python train.py --head_dim=64 --activation="swiglu" --norm_place="pre" --init="uniform" --schedule="wsd" --batch_tokens=131072
Each number is 128 + 32 x the weight over its row's rms, rounded and kept within 0 to 255. Layers, rows and columns count from 0. Numbers have three digits each. The size before them is the row's rms in percent of the matrix's.

# down: layer 7 MLP down (transposed), 2048x768, rms 0.0322, rows 1426-1456, columns 704-767
# gate: layer 7 MLP gate, 2048x768, rms 0.0322, rows 1427-1457, columns 704-767
# up: layer 7 MLP up, 2048x768, rms 0.0322, rows 1427-1457, columns 704-767
down1426 103:098102114123101118132180113134137116170192106190094115118141190114097145203111100062093116136101176127139156169089127104175113215108137143134092074108188158102153148114119135099125166087180118
gate1427 101:123152073103113133085154131090095087155138073140119067123144122139107125158106104099123127158088123120134127163170113108151167135117188211154084108121125114176115150176148111106107115103084142
up1427 100:111112174112081078103122149078144148123131145125151150137149102179168101104121126110097110095080076134149152114178113139094074098120147102163109145085095153112114068139098138083082128119100109
down1427 101:165138136176126136122121102143150125148153138153166194120148160128197118118142097104150155140146162166162147054137138087174127163150121128103133057084175147119107205151091165190086170114154138
gate1428 100:119202123089146156086133131177112104139125150111114143144168067162199154123143154108073102098158104104131123142098170120125168110091142129073143135111114049115126105063080157137114107089136185
up1428 098:176120131146117104126117128192098207113109094139123159165111144135136156164131150066093135135095171101077158116166185109091161141131134136161172084110128133123162110158110106087091100157157133
down1428 104:104168180174087104074084195134119149116088107148091129076152137109168123114139168089112141072193148121105118147101148179132140090094140127132118139127161113118125186109087117084128127136120155
gate1429 096:195168161072087149049084143152088123092072095102139169185116146131141164116054081153153100062152153134121160134145089131097106110126155176100182113135103139126111092126155096188108191121156095
up1429 099:052171142140134143121126102163100138138167059100147158108153141149123153043193197153130118127114115089110079151145151099144159140090109132145084125106087172109133058111136094128112134150110171
down1429 101:120151167095182079124130169143120144101132147161169149183096136181098137169142142172128162123134069150140039146118135123101130154125143066145168147145133130159046112155147125174143158071104161
gate1430 100:100187081091178113120116156141165147094085129124138148103116107129115106136087048200131139163173167155117114121105140125145070138110156114134196167085138121156110121150111091105111155148118163
up1430 102:133217121137116125133087141132094088142100113142168132136146124115116134158047045160105117177145173168124096166080124160160140120072149123132164116129121102151185065137119078103121088152092131
down1430 096:197151126112107111166134100121123176129166133139131101125195172150159161171081136124038122061130110149180115088118133140098097112115110074164161090118127115141146097106178093146105093083145175
gate1431 098:081163094119149096168154118122149216127123127122113169141176190103153115095096137127153104103152138148139147093119108121138116138123110158095072101137145125143151143095098107163168176162133165
up1431 100:102192162109088141122167105061203072112117208101141100130141054133150159139089200107122143169095104133118116093132117047075152169128109115073133098146104173098107079130087127101121084117126125
down1431 098:127120101090113172139095140151147103134118152167131113127099122084124162086116120141115132147147120154102155132107082123049148134163119067149113171129173183130157143120150173169155088145081210
gate1432 095:126165127063130164111109081103117040141138105106092139101136165132156109112080068148100079128159124151134132165123185141162104151162094104090148171132053186121132110099131132184174135079117148
up1432 097:145120140102168165134148089156122117104131177077086114102095177140083138138101195144160110133184177121147168149109157164177167119117072156106099165135124159162127118137183116162153122121157184
down1432 104:122093152114108039162128130133113167113142174125184153149095186106114112149114099135132111117169113110127105108195146113084120146125180136143103146126121185103065056090224053124140194168087087
gate1433 108:112132166135130114148126137124086066141143079176161087100145112087132205090173122102091137193074142103234073117159152122134123124126164159113095107105132134144063102143122173135136128092140155
up1433 109:090115144126102120113102070097096170121147140126111174153148125102173066129155141133108157017172171125072114114140065128083123165092120115185151145092139145147168171123181137081162109151108117
down1433 095:129090080161070107201138136149120082105075132162111088094096143135164135139078138138126175108135076122050136067143115131129123117110123168122146125096082152113138123151117160145200175120102141
gate1434 100:131109156105109072125098138085113113122119132143091132135138103123106133125118158099097148119144144113117148157122078130081089122124140160117108130117147158160151164194138139175113170153123063
up1434 098:155114109103049094164080204148085143187130112141088134142124142191166091179099112120074121105154159106141137077107150157104121147114070099164130108111073144115126122124129158087123187093127089
down1434 100:174141080136141116117136165141123102131135128147081047100134141159098112117092153138106130070150098100153155162041132128128115197139100095136156135102076160142152079128128144085100101131113147
gate1435 103:138162140116148167158176119115074151100108193115138167074125141140107186119168190149119130070136193117088148132133100115147169129141125153154133168115124119129102092118139097141110130197128139
up1435 107:086101147190164133134085084170144084189123164152183163118090187093172122112135127174160127149108130118075128109149087090152158057196049130081077165115144123087130099196100101115101174187108164
down1435 100:127093114118082097127107115158095102197124199108132092102189135137112152161121081111141135091102099074066155176147160072160146193134118189121208148129111182082103123219070141133103125140142091
gate1436 092:148117163077150156109146076153117093080106180125148165084111084145174166137098098099128122170124127119177114116123086151071161167066130130107116145128127109136109122149116166152121166101098130
up1436 095:104126214119155137118119084112060115105115135162172070113132097132100096088115146113139108140140116141100154159148092135135151164162132107119130171172159150123128130204159108141105092152166051
down1436 096:087152172110120094119134165117138115105164142177135115126124143079218100183116132208097114068111118134136179108100147138047133113067151127158143159117116181135089099102153134153157108099135056
gate1437 098:120153134165130123106137083121109116083150116122136110125134088173166179112152119149106090124203160123124097136093217100150207120127078140134090115116064110093091103137092109122144145159107123
up1437 101:127119113141194106147109160121117124166165141121119137151133139167181107114123098116136087093100129142145132150114100092099175113110136108118122116195093124086164150097142205154083100109114055
down1437 101:086113196100126149119123116162127109146099146170072140142135155116145113167138139111107097130152120165151134065159116137161150141106161118127132126094145166158092123135147154031200159121081168
gate1438 099:083082111156162091123160147103089167128128129098135117125145150172156067124156095073104207139124130142134112105139154113148126087149099096139156132118198141112171138098125082149119057166199165
up1438 101:123159176151108107146110061134111127095165138122174157169178084088108156182153091068132078129196100107135146091108130095100151081131139103070123137151125131187178136123160152071061134115148105
down1438 098:189083092157164108139119169182130105095157078131098074133149101134141070163130115160093182105155118150140125079056149134127113095089107170144112115157076159093093100082120126131151137145132138
gate1439 093:125195088088086149102112123191097120155145116120113107160146067162132131116080155155156164213134153081106139144115126114130100111149128172160132149136099152135075090130134131137099171159146119
up1439 091:209147130151099060132190090206103147122148124096115053110132118116158131105181079185093127188134148153117075117145103135103156150151161145106077105104140129192134142096111127182113134046114078
down1439 099:161099118192117140173120193102173201139149101081116130130178125118122138116138119147138121129162189198120092163116122067036129079130168114112126112069122144085144073157103120130179098125156124
gate1440 098:108078100140107116125138086109137143133119118155161127120148116102183159151141123171057195127171084112105153146151166170129159171110117167147151159094113138083085114123144149194150152122094149
up1440 103:126163083118155127174182156130093114100112126129149134122142180158115134137102112116160147131142125139109114141137136122139096121136165152152089095139143124092126155071093147042116130086148130
down1440 103:172212157189131154140136117202145151080078135102126112170166122156100121150075119153128166088155099135095115103147097102123074146174130135096142119135103167213170100127144089140096116113155159
gate1441 097:093185143105163094168141082136171145167112167140123131084112096154176127151112113173121134191136127098118150086125103123112130123143128137128056172081070089085110113130135138106065124114114109
up1441 103:131107111142157087123153075130131153106091126103118184125130110146118106101142173151099111161131162107134170230086111082083196130203147110113153165129165095077152154186162100134136149158163163
down1441 103:157126133129163096126177154110137083172115140137136152125148080129173143154179102129070133148066111052103133193109082151109121149154147094141100135168133088128109125138152160098050118121163229
gate1442 101:156109157148142136131106143051066086093144126110127145180128172164120152136182108106143099150132133163088131158155146124165163150153073154086111122091119204133118151125158141143202093081114136
up1442 096:131089093194043179094108144187159117112115147145185113126132164133151145102131157127176132146171137108078096155149131127123094078068126104147094044101132109151090108145102097089057100131072139
down1442 097:080089139117121132099159147139116113096088124108122140076100137109107151139136130154124112115113104132072136150122154085072133069159165151172116124175195148082117124146088099158141152126077079
gate1443 108:149111139162125113152146142149167128115081115076120063137108093072123096095158083164172172086140115075133117147113120145174148071155184084130096197091093112089175067125120162113129112113108190
up1443 108:145151133204124125171161139136133075055141206035154129145112123107108113143078101130165140126151123047160158176175149154177125122090109068202102137143153181179119082119102112110134141099125163
down1443 095:129064150110092156072182112188098144135091111161143128136108152165113116113119114125151181133182168094101143134181137132119089139169143135151078144162051136170101107148067101139109145149062098
gate1444 098:125098087142103155082154103088089106127162118116132108141108100105172146174100143125106114138114155117099154061116130131121117093123157124126157143097113102117144132130157106111121110153122137
up1444 096:077155142123182133105128172181183137140110125124166061121157138165158105107080124110150071085128142122076117154088121110149053169135138166122100107108112156121111171096081102084131137105147178
down1444 101:120116122101128158127103136058108133165154151077116053076220095146147096136149094034133074125079141104146147151076117193120140129103176135112092132090132143133090087160091100082122140089176141
gate1445 093:113114094066125144108116151066167121117158092093100144118094144161109070156075118098147156150183099129105048127101097125074163126060113143137154170130138130147149186113177127133153136098155124
up1445 092:111092149107112081098156171131121067182122135135126152088188128041167163107173110084145081138160034162141106132111089103097076150171108127109095127198058168126088124181089072132155134136177104
down1445 096:124116163137135077119141155138160153129065091113093107072121141141169166112164127129133125124142188194109127101131088091158116092117089132107117109125148121156087080134139120132136108060167145
gate1446 103:157069149125139104150173126133121074181137144133119243127107160106172077151131032138176097172107152146149165161152104137136197090138086170104081142177099142158126088151155175149170100160085165
up1446 102:136124118123093123091087135157108146161191103194116179165135140088136071149167094155130110157087072135117163155103103147149177086100101120133159127162168150162138143077083101068131129113116136
down1446 101:156079153071090135204094140124127177140197105141119121116116131098155108095133135123104128152145157097130112090096182142105115166055056079147159089122110124154144163107138076077138099122131139
gate1447 101:126102139136088100134173115125177120111125148083159115189090127130137111091148084118165080102192174126021124107137117142134141111103114109140133061098066140114115130117124151191140160140140112
up1447 100:108089077178183120118104135161162172135171154135125140128092179070101095106179144130162161123129134145123105121132140124135149119148102120091088174085135099108148121181167167139124129110144158
down1447 102:159077137095128152130228142104194170129147089151115168126065116095110118079158061114127140080147146110130184080139166131139134135166141125138118135112152066098131151171136071138140125150140147
gate1448 098:142070104062152196139057152113091111097058130147168163157171142101187098125105124152144151147149146170120183192119089086190138076161144194104108128142144135150130105116137095186064165173148150
up1448 099:135117181192138174116133161090129112136125061098088144096185174157113155095126148136096139097094118135147122140193081170197150110147132166135095087137131083119071178046186128127209198176049112
down1448 094:070128137116132093089077151158103104106101073110134154142192090074189157117156140119129191088198147075144060096181165143101113130075120108113144091175149161112142070120108141127084102151204085
gate1449 101:152122151078126146065139060155159104142131113164185133132122182103164140172158107115067197110160169133158067142127123123132123108157128163144100124142143159127126082095164116099157162128155126
up1449 097:177158132138107149132101151132135074072134139119114164125137099165100165118210118130137150109152093090146139152154146169106138109162124106114108102103113095090168141137146228107118106134128174
down1449 101:220110126141107150148125125093102149135169127130050135152086119110106157120194081189094130045186168135146138170167147163158134172107146173076161089117080134190103175045131131095155145082104158
gate1450 093:120107125098096061121190115119148094166134081114093095133096088076070114145077120156129120134186111119151151151150085113135110101085127110098124118188141126103131142082111122157107103123125114
up1450 095:136130103123096171153125111105030129096064120091070152080073170124134131143106125172099090126207131114131147175111128089141116097184110145141146159122109145101125097084067137208145102089192106
down1450 095:214116110179154156098173142157075101170145079153085131123082153157094170169118128082151142123140142139176147165129139144152136049175123112172126093140144166126169103149177177135174119116140095
gate1451 102:180127072067152123132101106101137079130149165138085184105057048139102102089069173123132122115126183167101152120088167148106116093120152126076150123105117143121111153132138124089071139143112092
up1451 103:144177126136102097132094118139116160075160120158124091116104117167128147104099104179155149150104113124185131166126109110131099195199135098146174132090140159099103094137102112127092133062103128
down1451 097:148163105108076143073134119105130122172129105135137188109095067057154163155105171135132099127146116175116152166166136132077134151180151124113129105132122112138124150125181181151166111096059153
gate1452 096:122118135114111116118123106161173171114139121089170151112109116128110137199170100151143139169116190067090121115145173130113148120084186114201122160144151096069138145063076110143132163115149148
up1452 096:139163097170080116145135046141102166163126128123088108147130129174221153156166100124196140096164157147146157036167122121110117100115104104155131126130155082121110122130118093155123120152132079
down1452 098:144128163140117131119135088135108148164086087159074137201161102084173095130115129130083105179150156144148081125113167130076124109155124094131112128109136093144156072114113088112103142153160099
gate1453 102:139164140107126058128144151121157115165135107162148124133105150118085116117075171133197116116148151116166124108203107125110118146094137083164085153114083154128137130080147176113126129106129151
up1453 107:092153119126146165110139148099150113096108148175152224079095125157167131094149130135108118099110069138115167115132084128143158128115186178118094133194123090129133118085153099091124122127059192
down1453 098:116101121112073088120182129093051123165164139152146140091131180109117113101091112123100115060069115140140129168088090178114097082142113074075183142107151126155165089154160079151126095118105145
gate1454 117:131119115084112138133124138193125096119045161138127123124103129125134164161125179130153158104136117045140100113106145109127101212085135121151147128120111132090133132102119122201104120136127195
up1454 126:166151100130061149135134099128138112160094124150157187129201078107151155170149187160106147094183158079180127185158122088144127157133159122147149177145117146084123108133126078221129079089137163
down1454 097:138113136097095152171110142168181127145091156134206104108101112089126115161169141155148107133127106159113106092121095108165132166108153143197148103112092133118101116103169154126149066144089160
gate1455 100:167117176117110175150176095130087063026145175075183175099096176160135111158120163139159116132087098180115137102157132180077194120106121136129182168116052126155119123144114193132120082116090145
up1455 095:088118139165128173141148136127093109130140140138182149068135110165183136117095109179113168147140157137106142121156111126089134109130100117176076159135082081160061136102088091089066161079162183
down1455 098:127107150200173092127115061116136098101108179125161105091106150131081173211115152137130100124106149156105139135169124126096124120159066114142135169154137101115178171112131108135098133115105066
gate1456 092:155166148159174160125121150106104111134163143106077142182126138114161131120123138082136196144094105151124121129134146078106091082117168122146088074133119142152152101149129146101125140090117172
up1456 095:143136124081165160131110142094117133100123119133142150160134132141167156108069074085116097166102092120073097176151121184115112125117109091087133123096110088193135137140163137113146133083104129
down1456 099:106122095123159129073140133163116089073098109095092086121161173108174099124151101108157119136093106125181076150185094126096096107104119087141076130112180143133106143168170132152197143127052149
gate1457 100:151170172073095135101097138173141126193145170120108127084108156132117130110101103142135154089088096160132117135150159179090115122150167146079121111138111138124134118150186082092219138126157149
up1457 096:189136105117116123104151097145204175139159119119144139166175115095101114126095108146149206079119086138088112124137111133098141162109137132133129112184110076174097125135169087143156121128107130